Part of a small language model's weights.
Architecture: LayerNorm before each block, learned positions, biases.
Each number is 128 + 24 x the weight over its row's rms, rounded and kept within 0 to 255. Layers, rows and columns count from 0. Numbers have three digits each. The size before them is the row's rms in percent of the matrix's.

# layer 5 MLP up, 3072x768, rms 0.0334, rows 1150-1200, columns 0-127
097:145083139163130147113119123085135173088135163184100131143086166159143117113159121156115178141083089152149161121115099172145132155163119145166102142109104097137137147142093105113095154149097080148141117147140141141139115128142140121094135135123101126131103119141154086153174117136147167133083108097130160128129142089117137114105152122116179073144134112134096169147084087170090145132132
105:147083122109144120185117118090104152117130063116111098157112154112162111119148115160129126129134117109120135078131118143175149125095101121179081178090133150120107103128164156135101089126141141120112146111136087144112140169141148110158102147151118141095132177130087126137141149149126089142102158109158163129104143161130089133106074167122095145147108146137114108126128135162154123139102
104:105128158145116144106122108129133143100171127100112107141135171122114126109163082131079125129122108075179130153125152122127134114148121140154127145098123087108154156124148109155103100112148136129130153125126163130137160142134111140155169102132142117137095151146109129105080118076163144126123136119172119125140152149132113109154133108103139087136105118116157120168101108165128155138091
099:113070122108135118132134103108105166104094128160093097094143137108116121117161149072149158128114135139105124148104210137146122148101114088106091135115079160104112140163136136093116157115128133123126079095112104116125122170132126150132158086131137132111082123165154098181150127083107128172124141154158150083145145164156137110130131120150135160163125134145158126124110126144089141133091
100:101090102135105117139167146145169149115137115132130125122101166126145131113132147141115140120169076121123159113197168170112126128155114126147103134091141083136143136101130130116117123125156117126144138113134107141149110149141120123141108131123144124123094214158127102116132107115121106129140143126140135072140120146148084135127103158127179089100133104101104131161134119085110106129128
101:112102111141103112109122149126099112109148063120096134145125115134164135071093162110097138081189108114144125145142159133108141130086176107109119153161134122145178127133137110168102142095131158128131147107127091099149131151139167113095163114135107114094105096073077121118150154147135131150098112078129178131159091136114144089107131108121115123136125154132102122104167154134178148179111
095:134127149127127145143173088161122129097140107132122132141116106147160145136142107141118114123129088157174136173179135169173157102109118130105126118121113123134143143132112122086147086146154159156160138114117107116163180142075119139120108137099145134124116115121160148139158137135156116141146069137123077149138160155123129123088161136138086120125109097177117124156162144114099095097107
104:107136130158137165074119132108145130100187140124164145164088125126148124118144100114142144090148150091150133114104169111138132127149154119120178141118140089107149153135139133127103128122160115139129100114096140129092097082144096167162143082174140156107097149146149128139150145192114147119111146105114126127092128121151109134123147144109088164106136089106101123162126094210111116163153
102:116118160145115130125178190089176111105154103118123104120106143116122158116128168174139144106134068115127111113148141091128145149118095120129111146156082150080122132108163131109121100113116183132152107188118105131166132124124146137138156119132133128139117146156120140103117113132163154095132125109107124104136146146141099105113106133133099106091106143119134107137160122095115094103115
102:147161115142110153140104133116167100104131126190162080132136130096131153121189137108117126119146107180105110088144152153142148139115084145144102169087120115147134135161126125094182150117156123151091115121133120146144101161158135130116114152119151100086122138142145120154144103178122124129123072151124124101132160138158160116132130167127141132131132168078099117160130107155118135087095
102:101103129100170181146126152090128111146092096131084101157080129131140124154121096142109147085105167066140127145137102100147131094112129149169142103142110126131125081127120165134167098133134138113117118144138119107112134114158148172101110122148082108112124091071114110132066086118087146190124150154138129141169106097164127109144133117105159158146194123179103135124163136168123181117119
092:112099118114099124103150129138151132105105153131156129162065101102144174100130116141116162115141117109110090164126178153114132126120133130161166153116119145105124114148149139084138172106131101117134124133120145120090108150101153148168115148110079100116106140103089119186139137176141113150148152156147148123102131121128143126134112142122148160128161098143137102147085141158104143143106
103:176160130098109120096130150084157123093126107132095167112130097144129148093134114113128106132131107129132103158115107096095140133094118142120152133098118116146135155170132133121106142131104115120132137111104088141129127139130144117195092103137083145075100139098158119129110122133142087113136137104167141165085115088144144114135138148157128138109099173122075164141144128149122128155105
100:172158144147097144118145133102130100142121159103141115136099066077107145102187116126113148123147128118130160127123172146114162106129149113103162112135118134125114098141134135120148121140146133136144108115126139153143106125128141148139115151142135121091111148140122081151109139100069150168123117115163145111139167104157151131162077181157089117093107145155150098139100146093107094159109
095:130123133160160109113115105135128107096127106138136130112161125149155111126127141170094112060111088132158162132128128160155151110109131129129140146138132134139192110128118112134108104133147084123132111123143121059126119121133105136108144117147144079126122139133140144124116095151105103135132075144098152130118195108144145118125160167157161085157119117156143078095121115118099145150151
090:134143150107117105095108125128130070139093129153132117125116103171178142142103112126137148165158148151132154120138158131161148103097129138115123082136113151166112128092150179127126126151122155132130125120084102145132127139108137181129138078127088171133142123115155140180145104157152149128130137147163165140135152098122148133108133119086107154146116115128134112123127119093106183083140
102:119117119126091121139111119118150100072079142147085142120129111130157104088133104083121092137157101132141122118157133120094121163134147121157146109125134094130093108130143180138102126115123135121162117163117091100138143103127121146091104095096105090156140140103153150134159138154100126127083156093148137137115101166155111136118135113149113123088140112127111158181141116159185126108120
087:144156094105111131107129118179146143110080123116133152147099135165122144156135115162174133132165118109156186102178129142136113115104177102111112110104179101140109139117146138114172122119127115179114090099109151162170163171119160149127125139106115149109116140089156108124154126117152095149117137139106161097141096151155142103089114095145150137096128082122071166157137133160130102123160
107:113133132140155122154150135119131126127103103143174092176144126076126144146118151142131128130144117146150106152125112116170106096139130143115120153101111132133145140173132085123076157135140155153151151125135140144099124137147158143140172122145101121103149127117095133117079109141112147131144160148111171118121079106132120144130124145109163168125133117115086130147187127098105153155092
088:176116120108129129126118095140106136102080145132131087101118086112131148079098168120161122070142089129134161126117113136138146087125139133112148143139097135139150102128128120109077084138119090152132156151131113122141108107119155110163114102113123094115127110120095152151117142146104096124147122157131160097087129132105130133123086118142113164158117133129103188117103146157145151117140
095:086130128125129135105081138126116108114120135093090139112152125112139126102108137122108142090105151139140106125171155123130154095099093124099131080150157143179128139155163117118103122112125131110105087144118150106151104150203067131135125135134139145127124150115111092128142111157100132118096120122124176127145133082158143130167167149142106145137122133149091190174139143139068161162141
092:140109103135112135112122141099160119154098092169154129105099111120127152109131107162134118141106104110156128095137089117106148111114116120175103134108109122179108143121080162145101115124152136141143106155112128137119114160085138130161132095157108122112158106123147118156138101155148152109121134114101147131128101123136153160133111128101150166143095118117106094107155115122161084095107
103:140112133142115184086127119085104196129121150138126135169111135132140108097178116111141125117138097122088129157160174184145171081127140115128143132123158106140134160134187103107121124106108145171119128139080145113121111147125145145112149103120139057188112140108157122176140119121125139141107095121123137125127089118152159148077132130163131143160157106078121110139152151116097108101086
108:162159123162142142120155126081144106088156129129140169130114144138154142126122124130107118141116109123134136103102203145136157115104150128152131126095102159169130158137117147153142107166127126138113118117119124131125093102142115149138108132114145119121126157110125106111141138105137098108143101085146155124163157139130137079166114142088125136135142136107131188175152102102099150134129
101:111131144172130131142136150149116145130193147103143068133075112118155115142153127134112076101131123155123105160179142113175170105090105120128134158098145096104121103128147142155125137159107110146150130127106132155116155110130143122113165117139122109123137121082136176168110146120148139139133148130146146134132114140141130078137170196164155086161137142100165146135171157132145135120048
100:176095130112119138105140145110094139135127131149158141144108088137106112124132097145110120106134116122100129125137159107135124096136149130105181102131143121141159150145156130140112111127124126123126132129098133095133074084118109149142140106142137103148131145136150138137091103090137087152108145131138099077104147164155152155125116157127163074108133093136097121148152144139113145118091
098:148117131143154141114134099142150116082121109134132129154111045109128174064129165111102108099096109149101152130121109176114112121112101132107129151106164098146122142150098135122098110161138100161132138123135161152098102129157125116135100137111090085116127128151130103141147127120101167151090150117134085129134114116136138131118102106086174103129102084140142144154146098129137111160171
100:172118127153155128125118107083120164140152087135170129147126142127141130114153135103116169121174104144143146121167110144148163119121152126147140152095142117130127133131166128154145138154138121131133124143144139110117092152157159121106137152043113149093151156075142158157142095073165128099109135086059107129109140142129132121174128139105157098079133120113153157138122097153137145079107
103:104117121150144148142152098117139168114104102159189136134093178140185113097107153132120122156115069127131154118130141158126150127114081141108116160104104136155162136160119143076102153133150110181153098153145109159117152135130135115125093129101138086123128141142165084141097074129141095130100152143115122069167112143126114146130104153150142102128141109088140150141127121128147097124175
100:117135125113119169125118118157130120120117114090114187149111147154109130112140118135133136114113108105123163114143130158130160115126152121123138114081118121162112158116117137113122171141132092102134135087162146100120118115116139118100094150120116123080085145131118095161136108144130127106114106133095192145142141138152152132158134114126126114095139102119103144124139122141075148164087
102:138132127121118133125139170132150120139102176126179140150126141124126130082185106144101113148145150128155141142145154118148140147127156131169138132115114160119158195129100124135087132165149153068141149109092084137105148107100124120146119088136133107105105120121136118111080139128085133142111173138130141069136180130116124153122124114134128171134161098148148130114098138137124136168157
105:097133126122171138144122107110154112090167143165130097112130125146158113127150118149134138107151110058168099169129176133147180143108163136149141115111124099111152087159080130152114125163146141107183052128141116134160106146118115107119129111112166116098118188142130099126092103121120102137128152090114111107106132121119132099139145183071150093107129108113148106132114161145121128171142
103:171131124112134121073130115116144114155073163155148135169128110150151132126145080123150106098137126122109140131127157088132128111141147113129117090115169116109149119122080129144116124106130127161175149163108115138144151102103101151170121090142125158132087147184153150110115094168113113132104109121140119127111142097196176115143163092108170149112130116156131124117139127108141132118128
107:174094153113154120152150153112056095143111097117154135172162119157142108125108102132101124066121182131098091102115149084154131104147162134202126156126076152153105131123117110156128140160089142137107155172133092159156110078147141154143128077172141107153082146114085131113131107093153104154141168113141137159136098096169067091113129124128119172122153152153133138144157085132119114158095
102:172149147133158116129110091090134093122126089118166114139125138155135128077126125137097148116096138119153112151150128098146154093099123096123140109159120122119118130131183141139135178115177148133109156114130116102145176120128166129193141127115127084104154121158133109147162142162143104208115101047138117138142129115121084131139152092093126116139166171157088161133147137128098115111115
095:126115170132139134164126121129149125127141147147159113156153130134146135161107127170137104098158098122135132133144104142129143112114125127117143071136137161133118117146148128123152134130163129113120165153169086104125134158118126180113124130109067149122093151109107124122113160121146139122150179082121158114110136127111089147153176133128127159113087127108114143175093140095129142115125
097:154102133164147120164104128144137182077094147159125171117143170132121131153154110133150098097150121080142138143100129142133108154104152106130155120079130123187161140147115101120113108132159099118131087099069128117179166127182141152120161149188095113168123106165165166126145116106132138135098120152131117137094115123150116114121145129097122091133095123135119108139098154145118156121130
106:103149167146113142153133116146126134148192129138095077118153084138129134129155138115140083139116060114161134166176114166138136140107080118126124124147114104113160138165164126114120098134149154137159139129128098158122153160109143148162118046146121126126147119119098141140129139114086114097083072106146122116118115121155083114114163114139167135128116164121125100117115124151174186113133
100:149118108165101125158156151161145131100101106144153121120125108161123147111106121127150190103120084118116118134118109134168128073109164137119119112079152128163131136113145114101148113091110114123142151145135118131108116135110154130175072132148134132142081104120117073122149136115110161127135067156144150164122165143147155101092106146102153107119135132160112086139103088111076098177131
105:113117150169107156134161091107159128113139133123130102118127116137119167101178138130113117147164138089139117158168114105120130137144096141149155146143113145112161100131162137130149152136127137137117090169161101131138105139134163109111094114129114131133125130154092129088098108163088121158101124125178129142151170146148126119124107112137180131107130069096124143149109141156116119134142
105:161119094080116145134087121145088104148134116155140155194144124140175107101135153097127109132166172116134144142177127154171180122143167128127131139130109115111129124119106140139165124156112079166150106139135098135132101134136098150148167126131107129115142155146150152106147150127113072107151142133091146079121089114133118138134095191145083149080139121120149113151143135151155174154083
095:105098107108126152170153131154134093145114116117172153184129158149116072151129136136159116147137111089152088079166096114170163139132089064094117173125089175150120170155185147115074178132139116097132137118171088146081133113135154159117117144119126091151136149136119136111134137127128113088128125134134140117133142108109123081119127157158101135147165106126144153161170151118100115115076
104:158161154160138140155121178126156106124109098087126128140104151126119141116152106160102156070119151123111118104139102111157155121141121121101124097126134170101133123105124099128139091114141123123120103093117147135112125119154154152103155105123114117123104129104062143161127127117146133155140151159179097142128141160135142096160124136116097120100097140115145136119194115163105140163145
101:143163184147135134118116150104113115101156182128105154123114145123096097108127120092087144129140116106108062143122139125121143095134166118140132138129131153139118139141127131121114106106148153155144114083138122139132147070109099154142110124127134127124129146134130127067150142113118109090139135112118129128129109126118141083118113117173155134102150101149114119135120112149131143115098
099:118188134126097097120132083132143127121102111157149116142114144106139140150151158091063099135146112121126096121148175095119141146119104110162127155127093135127110121131120144106125094122169096116166118152133124106114149155138138154125092124154104139134095114123129129120144127149121096139135162105127137150151082139141157113122137151153140131143140096158108155096149138111116154126061
091:153158158077117126146135070172124102080106126092144132137159087153144101139162098154109131142120095133165097163114127124165191141116112106105162128141122176133142157117140110097159145126153116133139138123070145148113105138151166185170095126122069097112099093104162140173153141146072115152104148136104118135113180121147118126146139140123142104121173128131132113158087147129100156162125
102:115145089111130181071096096130136156094078113135158122176085080133099122146096105123132142151117111149115142146122141136154099070132125137128098117132131101145141107112159127117129093153096152159168100139110125088098174076136152127131146136145117072155097147150099115119110158119117096119132112126053123149117116129138132095139143089122123115095102111155152138129135122159160098094124
110:156163125130110168101149139053106134097149150133120130093122101095156131149145121175127140106137118109116165113133171176123150082133134120131108144125164108132083132126134139127049113134129109117140157069159122139112133108123155106116140098140120095139149134129130104129130125149158159137103132094134127146095135147130124131175147130076129149118127135124118130124098160152117141136118
094:100078173108132104150121135135117150078118085177145118095123126123120162133133083106108126111142098093171106093092174091110098117088134108128136118102108110155173086157139153136093133149146119114113087189125127136140148134131097152176183133144086122125131153123145162097111151128149114143155129079129124136113091126146130136134148085139135142120109112139145158138173154182122111132143
103:117109121179173130137121148118108124151142119132127130180140104126118157137125104116140142134081114084117166144150125135090155158167119119121126124136129141137103138172164111114081128124127138125130121155106111096183150095124140133096128101131107140135087186139116100129156169090127114146136110131109167085166142148102134152098119159114177111146165128131131163127167171083163111113084
102:135136162085135124113120159105136105149114152159093104139084149127118154127116106163086134161115145113145119138128161145116108120093126135140139110098110118111116154150140123073127101103120131141139142123086083138145133117114136108155114074172132113129159127128127133160094168119086154098117142110132128123129153076107140129123178129126130120116162113117139152163108136146102133134127